Weights of a small transformer language model: LayerNorm before each block.
Each number is 500 + 25 x the weight over its row's rms, rounded and kept within 0 to 999. Layers, rows and columns count from 0. Numbers have three digits each. The size before them is the row's rms in percent of the matrix's.

# layer 2 MLP up, 768x256, rms 0.133, rows 0-99, columns 192-255
100:512502503473540554502495507477495491520475493519499523507516482434532473539502460511503489469505469538453500489529499466476460501497539496493525482488505474515514488524434524518490463542496540
098:491489504498526486487442472517468515501483531489522496511495527529509511513481526466477487514494498526542503508482535507492511482491478535464504561500523509498560519505469493473506454545521522
092:492528499510536504551467521472504487530465519510536495525528493501517444534503500520496491491491483512458542508466468479486502510514480509470508503533498491507452527512468496456473502515511492
104:469489509512508532496557509539531526472489500454469464553485537489522494506518517460499495467452485482474475452466509501558501538536484496508494493532472550466494507521563492510516514485487518
107:443544550528460515536496468442499520497507499524512535484455477479533477515493529506445503504495505485489516474491493497473499444506503558533448496519462534521468489462562475513540483521498491
090:503480535482486492499458472508469467526470492513529513534483468509519506483479497481519502496488453539494467484492492500519521536491545480504486448487499547487482486501510489495513431539491492
099:527539524541549522539529469503507506500505505473514480537486506508539520468494509504579470496487504466516509509494463529474527481481521474570525532519509506495495478518520488517519506513524484
096:492504523470515508503477533479496522553497462455478466512490491524455468484512541490524494475506517511509536506486473523486495479480524463507484547510526479499547459503508523475491490543479543
098:519509498504489523485477495536513519568504495491556498511474475461474510492514543471476454506512503495551487479513509503461517435506495520435460527503516513499556500456524499510497492505481505
096:490481522465488487517455449467521515497475477514519507484462473481459520524538470488503449487501488510512493478503523501514514495502494508532485446538533564484488515522494469474519492540529518
105:478551508514530534448483491487447498499496539528515444486520504472514528494477511495524525479546469575482501505544454490505483502578515525553536507499526495534476471509461473483545515513515507
100:541474478468510498514528537478513455500510485512498525510543488513564465537525472514490530457491485485492512514543476471471488490481525490480433500497511479538459491494535502487497449512497487
111:510516470482473527497507454519522501455490493507494551486500506543489555513495516492450450501514458489501530515490493507550513515456541523545510496466490471508498550518478533550523513487490486
098:480504511469452468510498540476547459533477470523500484508511496466548515559528482526512484489551544484498514476475509527535464504505493486502503517489519539503476541492485511513508463524520466
098:468538535496508538524506513457519501494471502497475456497545453501503488493498517473482496452528479524481490475501551480499499460498490525467471479508500493508458477466531512495476542530470529
105:473485519514473523497503474507498495539459500502528512466455457496495511491465485535530472479505498495478508480512508441483496508523508469532516461537488483542504567514575509480443474519463518
101:520505524516503515532532493500495457518517526483531495497452483534526463526464485508524477500471492539517480498440496483506498504511545504494518491528491529500498514531447488474490522525498483
105:499489472547529482487500500515475515521455521500516507500498497489531504527554529464476511467500514475523561533510516534522495463483484480485489523429466547515491492464446480509516516469494495
101:491530440532533488542490508507556523529512500518544506474464522527475435496530490545538534501490469531481465487548497507502494469496541457476505454537508514474510524507500526478457526526499492
094:470496512468474528508482458472491512490523470547531539516530477521521476485515475503514518497504547499553491482520511485488527478479497448529520437486493509523506502497503542474502466514480480
100:455493471440489478486467493521466472517491486486554461493501498537492510524460520511528491503508462513469539532508508501512507505486516500511517463469514486515498512509510512518505502556479481
102:504529457507511470498512511496507494483515528512539494475502438487482520523509513474495528456493485510530514510503514541544487477493521469463544515477500485462493472513564483520456487527508473
097:498500491509509535497522509476500476481466508524466513513494503455499503477505469502480485487473533484511532486442528503518483477496518508520501482462465471478491549527488512532503488458486527
114:532494536499519504522438490492485502491498465483529495526521465533507523543522484500486499480477471492513511499493523513500521506463542515542521482506514494492492501503503454484516509516497455
094:500455503496455486495518505503468481531495516525495504459534501467505496474474528511522513538518501495530458558441523511504500506481417503527472506537468528486462516471515480512484490530513446
101:476554556492551528523526531506538460513497501511497510531523494522484539452479502500547471493522473524510497526497517464469503492423490518498524516501511496521514450487477517507451475478502476
104:503495468526488501513473485488499533523494452518528514523517484538484472508473501524498507467516538461524473493484550461507504488479440496519525516497503512567473553522479506503480478513473477
097:491499500484494485483546528473545498505541519462491474499511487508484532489463539547512485474472497529489540524523492521496482494482476517488482508484517466505484443489508509454507474505489474
093:508478513468534474460467479531496498490480485483500514503543450503491493517462519466534511489538500487491512506518516454462477564465502531522454547517515457517533483532493529534469465513480501
096:482504487472487510473498498473542498485485525518502481478536492483521549542501506532511444489491513501473493479476490462464515527482533486524454472462495443484572509544523521545486502496496516
108:505509524530531535474520521500476515458492491490490516479507503522440512478511497513499522478501493484500519516478491492515490501489473489462466494479512474521507527512463533487501498470495535
101:509481508497461495478494493486519507519516454535532476518460542517499485439502512455529533506499486512509443476513489503521490439519513467477531535482461519549496536501474498485488499502538527
100:513495498510480492492483469511459479484499482492535484463485515482474478547519527502511508472437501477476537511544514520520512481514472499462470512497505527454484527458505535541491513476482516
101:499504522459502503512543469481502557471503524520521488495481491440498494498506525489509496542488519493477488553499554469489505509480512477529478490507514530508540474472522495458518523436484486
103:516522473477514487489515487526479515504503489450477529515552531479482483565494496520454463520507459510473487486472489472485513513538515505518464518481539509466487458533524484522539521499494489
107:476506519488528525517544509473473487500506505499477511495510488524544486443493533501481516520536509506487478464486541533473517484499517500491520461515491499473481544496536548511539505475506501
091:521516512509506501504467518491479546480491491495476509469527515515512532465494520496473522522490505523530489544480499473463462531483498480531454523496532471510528506469490526501499503500481559
095:488518541519494537519516491526522455473526462510498521452471493486494487520555485502512508506534466488521480517493527513507536465489481511525514521455494522494451473497494515480505546518495520
099:497479495526550456499535511504487515473525496469525486500519508506499528491499506519466433508487550464508538561459480497507493490505433499497481505510520513526490492534474521472505481501555459
095:506528488476492518450510462528540478488518490489504519497497516490464451539447509542489515487529518520490563520470502475527516521507464470530496497485468489522492485486545466489525532505484487
092:516485502490500503448513509497451499447510509524525505508524495538513517462481509505510513542480502441560491469517491480486539518522509459518497503531507514481445501507497483502517509497528514
103:509485484491479476489499488493508470493499511483502494506509517507494491488498542492478503544525510511506500497504458497502519477464523453498479458476520479486499517497525511514452484470493535
101:493486516499473523490529501512455514502480495470516495507497478512491499513502471513522470520502489507466498467509498526533489530506519507514428503475515502513506519477495567508486496508511543
099:493487502520498483519486520492496522499474497507518529480487519497470531469469509480509431510513515512482512502545520492523517478520493463482514536493489523502511496446496515434496494522475508
103:538544520493523476505469497459545476502460495524505501496483527483476513496528499485488523477462471513466525595504463506515502495487465533496505491437490484477494473450548525474445467497538531
090:514526497519547457509489520507468495520510486491521506514456517495504462474497476516509519470474475481492557508501494495466495497464497547501468526486486487513522466468525493514497530486521531
100:491461499483508463487443487481535462465481529500447520509490510493484464513522487502462532527523507444494523514477523528467512496536474504463497495510530510480460468506501493477515500500524517
098:469475496521617481501465528458557507498481474497506527518500489561476524475536486484488548520493495497474492459568563520490511470505470533489504492498530465478498507515511491472492506506464475
098:495501448514512490499461505480482528512511510467508495477492559483524482504498484493453498494508467545489495501500470518482500500531478470484476477485497527488512465500523479483504489576511539
100:472502485459485512527526534506537469544439500528508534498473501464492509530496512478466488461511500523440474498498484482529474573486546489565497458511513507515520523531489499507515513507490494
095:507509500476529484471522490497453508523520466463483520536507527507519521503513494518500539523502498523499477538524526471479508506517506498545550462497466531500474532520477503483509504490525458
098:521466505468495471509461476493474541501511522523496509476507452500553471468458516497496488521548510497521516527520521511500505498506516514512479495468493497512474534476503496481485497496453422
098:537498505532484483473467543499476518515479541500454492517519510498513468440453571477479516510487536462478510527491516532539486494463492463484530495541519534520479477550469545532509511502516475
096:504513494506520522501492505549496518526512503513491491494518460519513463493501500528542508536511494485446456487511500551464482495504513505502545482521512528475508500535483544474498460520509497
096:499487513488520548487515489501513474549549491511495541475443508456498461499486489476500528483538479490506485472518544504491516456520505481480494503482471493528467518506534508516514505477483528
098:498444502527526487518488509477490451511479499475459507516508481470507501513481540522470536523499507486468481525483482508500479558482448519494529517487499501489476465533495503529485480537520526
096:444498505463478497446528513556469483467499528497505540476489455472473571496462485539490496516479501475478495499518507503505520526535493500493510523468489509476482475492513518503522515488487523
095:514522483493515528496498455453541519541475517470513542522509483512502541479499497495556460511539502455513491473527496510489500560512485467510483485504458523485500531499504489523457439521450470
108:516483516539482507522502491466505494496533504486503531490502481488498529509507528464457520502507524503464469491468513504484493508499515497493493518499458478527511513525545512470487492475494465
103:493507509502491500490472487483497503527518504483538527557496518502527485490426551518499538455498520489521536517472458448461514498481505533479525525512487519461494489480475499479483516500542531
106:464496462495491517482491454512484500538511504510512493496456513512476498507487543538513485533530509454522471480529516513492515456505482498525502528488489554514528500518489538490508490502499529
102:480482522515492551478444513496528488519452476492457513455488509488455475511486546506517530504511465513430491522517540477507481505455501518497500526522477493486476505534490472494523530491558486
095:467525516517515475551505524506494501494475499540495456514478497503525498488509545449443490484508512473488510488483467483475489482483475486505541532529471510513540483499458557504510514490508480
088:488488529520521485527507482455483499446504508515448442509502529495514534475498584504475459484507494496483485522443495495465498476477474479505492455483499477469507509514502518520513507472519507
096:477483494470500501482472470510503515528539480500491531533473538478474502492546471508496476494511518513481482465498484514454521451490461515502449465480486489497527464484505498504524533509514536
096:470452470510509469519511531528524507558509494528512520479479482529544456525480431523470479505467508515502473483511457512511519486507497485508508554537512520453505535513481540484498498525519550
098:499499475517495483482475482461488540485542499519456501526508471535480472516489489535489475553572515496505486506506488499493533551513512502497461485439475512486457507490556512489471500543485533
100:488432484494531509493497536465477536522516515481537522437521501559484456459508525494462479525503565483522450518486505491492508486521424493518486511515484498510489499496487519491464496530535516
101:524483512503509523533469494495511478545488506505539513500519517508508453490544509506467547456507501512550531479510508488536501467482498497473526500496557515482489513472522481491508486533474445
105:531510482514521476476491477525518492502490473511483542529496505456547475562481508522493473510530515528498516535500513479513500554448487482513499506494531472519510502473490496485486525492498461
094:480521509513489511490509447473490510458453552531513540433534520463502469471528477530513553524505551478488506485503539475524516493485480489498494475481524497556499517501483536514522494509527504
099:529475520497488533494512501458492477553531465498525516478430489495535506516475531516480485475483479485500499500541491472451497482518523517491507511502500544462501490510564485461476513538525533
097:527519503514486547488507518492506475537479460518465481485498496488477450508522497448521513483486500522482549513544525469509498526488538480498515472532501515520497506506525496506488464509439492
099:500497501511550508498531484491506505529499524481497547536525537511484524488491481476492494497503503458509529525491507497475512478532479524414547510485471501499507525494512547493475527471490487
099:440490496523462511502497534494480499532524480484488556485498495471481526518490509455505491462483512505536499522517475505444502526484519449495515534477511522493519486513474483535508519519511526
103:485508481482490476466491515483488477481454530528533492528473528545493535467495521462521507504552497509478493539555482531484455516501500479531496501484475493494529514474483491427489505540548495
095:503553490530491509500546496518495470537504520482477542481474546521447453478511497483512494492468502499489492502502507565471485500488497505481488538531525487523506493481477458510504542517458509
098:511463514532557482481484507460505470499456508515481488535462508484511493485502514475473474489518535489513487527453453498478521489494514474501517528522502480527495458569521484495525518485530498
102:481521469540483498483511464518518461484527507528499505522487506474529496541514495502469517531502525524495495479480506498535485518533511477528504520472493493473498504486475482520464501493502512
100:495485520490533490509492466510446550472469468508491554535495500535514483535478543498453490519503508473498518489497485511486497515444515541498500475504454487477530489478489537501534508508552449
096:522489495432513541472477482479475531499474502508508529495484489513508519530507453483432552511547509494489467502501501490512517527442538535509521488527469467481484519505520516528508452489495539
109:539528482486551491518502472505491497520500486501559531476496547471526496482486456486573501491472475494526530424474497498467498523498494509492477449498493477502530522529514480498469530471483519
093:468559495516500484496513460515506484487522486488449557470497517553505538494488469513545499518498490538543491506479478488494517525476502489503520461498516497473481478483520517430464530501476496
103:516483499531488496496505470472499503504518492551482510503454498512499501522460513482514522512481537511506490454534491451503512490486499541479467515537498478506501528489485533517494496472539528
107:479544525495484472484454488515500480518483499527508545506452502493495459498439522501479475474511473456549523517513457506470472437453508488483507464504482527516498482495508504516523531469509459
094:528511499478488476508534521503492540510509510475524526490482514520452512509534499511523513502509454502471487509506510518475498491506548496484470520489501486481520475478506544496535476462480506
103:476532482494542523452482493466517488518510440476480491538491494528496498514486505501485516516510493503478477514527486463518522539467460565488482528509486488497449460541482478525505487544485498
094:496501518480505492521498460501509516559521500518491510515493524469483481547524489516489488522501491527485488502533514456465507511532498520465502508537516510475509488514511466494473484550549466
106:459530483522517508482505517517494541562525526495505508461467534474503524511519506535479504469449499486487489513499544532524483470480497499478494448500541481501471538561466493464511523507465488
098:490560488480479538505543491510519505502492478505536485507470487535495553482525439527498486461544522497487524496510496515453514475487525500522510556510478459479516466501490502489483480521530532
101:510487494494519510491479505511527513496456513525478506486498498530518534476503527528501500478493502528527481515507484466489466483451504493443544464541492484475486507509488467541502487472509426
101:515538509520501525500513501524496534481471475504520548517476470467476490470499462497561536508541527480452504500507508501520492512500505461481537531518513520487515471492506495489509476497500470
093:472509505504562483467470500508500517493498469523474499490466480511479532486522489505463493546498509474502522545507520506555549500500535501535489552467451518499470531525461505528480466507529465
104:540504510499513532483498518514509505522487555510510494529522505468501478465490495475426484480516485497505498490519508490500492534473505540494538524476509533453516555507472466496507478498488509
099:470484526484492545499502463535495496495488459475487534542491484549486538493498528487526476482469490492480483553470520498585443506516511477471506493475501489501471494475505526458518503492475494
101:484490468496502499499487462522479489490523500516508469482465513548522484474495499487519547507478488533532549518489504500495473516504485470450529508509501497500493495498536469468481473523463518
100:489565476470506527501499504567436512478457500562546513538488493511529490493544521451471518483471496485490564486512510524531491495510498497479471523528509523500470483460505484483536505489520507
101:496460520487453511499535502512529542452476498520475521553440565484514490529509477452472497521504453532500484498497481479477431475503510509514527480512505499500498513499479469515526495473489530
099:484500496509509474526483510504525475513450503500533506517515532502527474534479504507495506482452499500536493483480506505475535533494470485477455485470459501473528492442464504506520510507485481
107:499512493518562506507486462532520503537518463510545481517462494480476531530518494511514488501484470511519476513470516510530510512472491512522488492453432533487475507480514479508495556501464463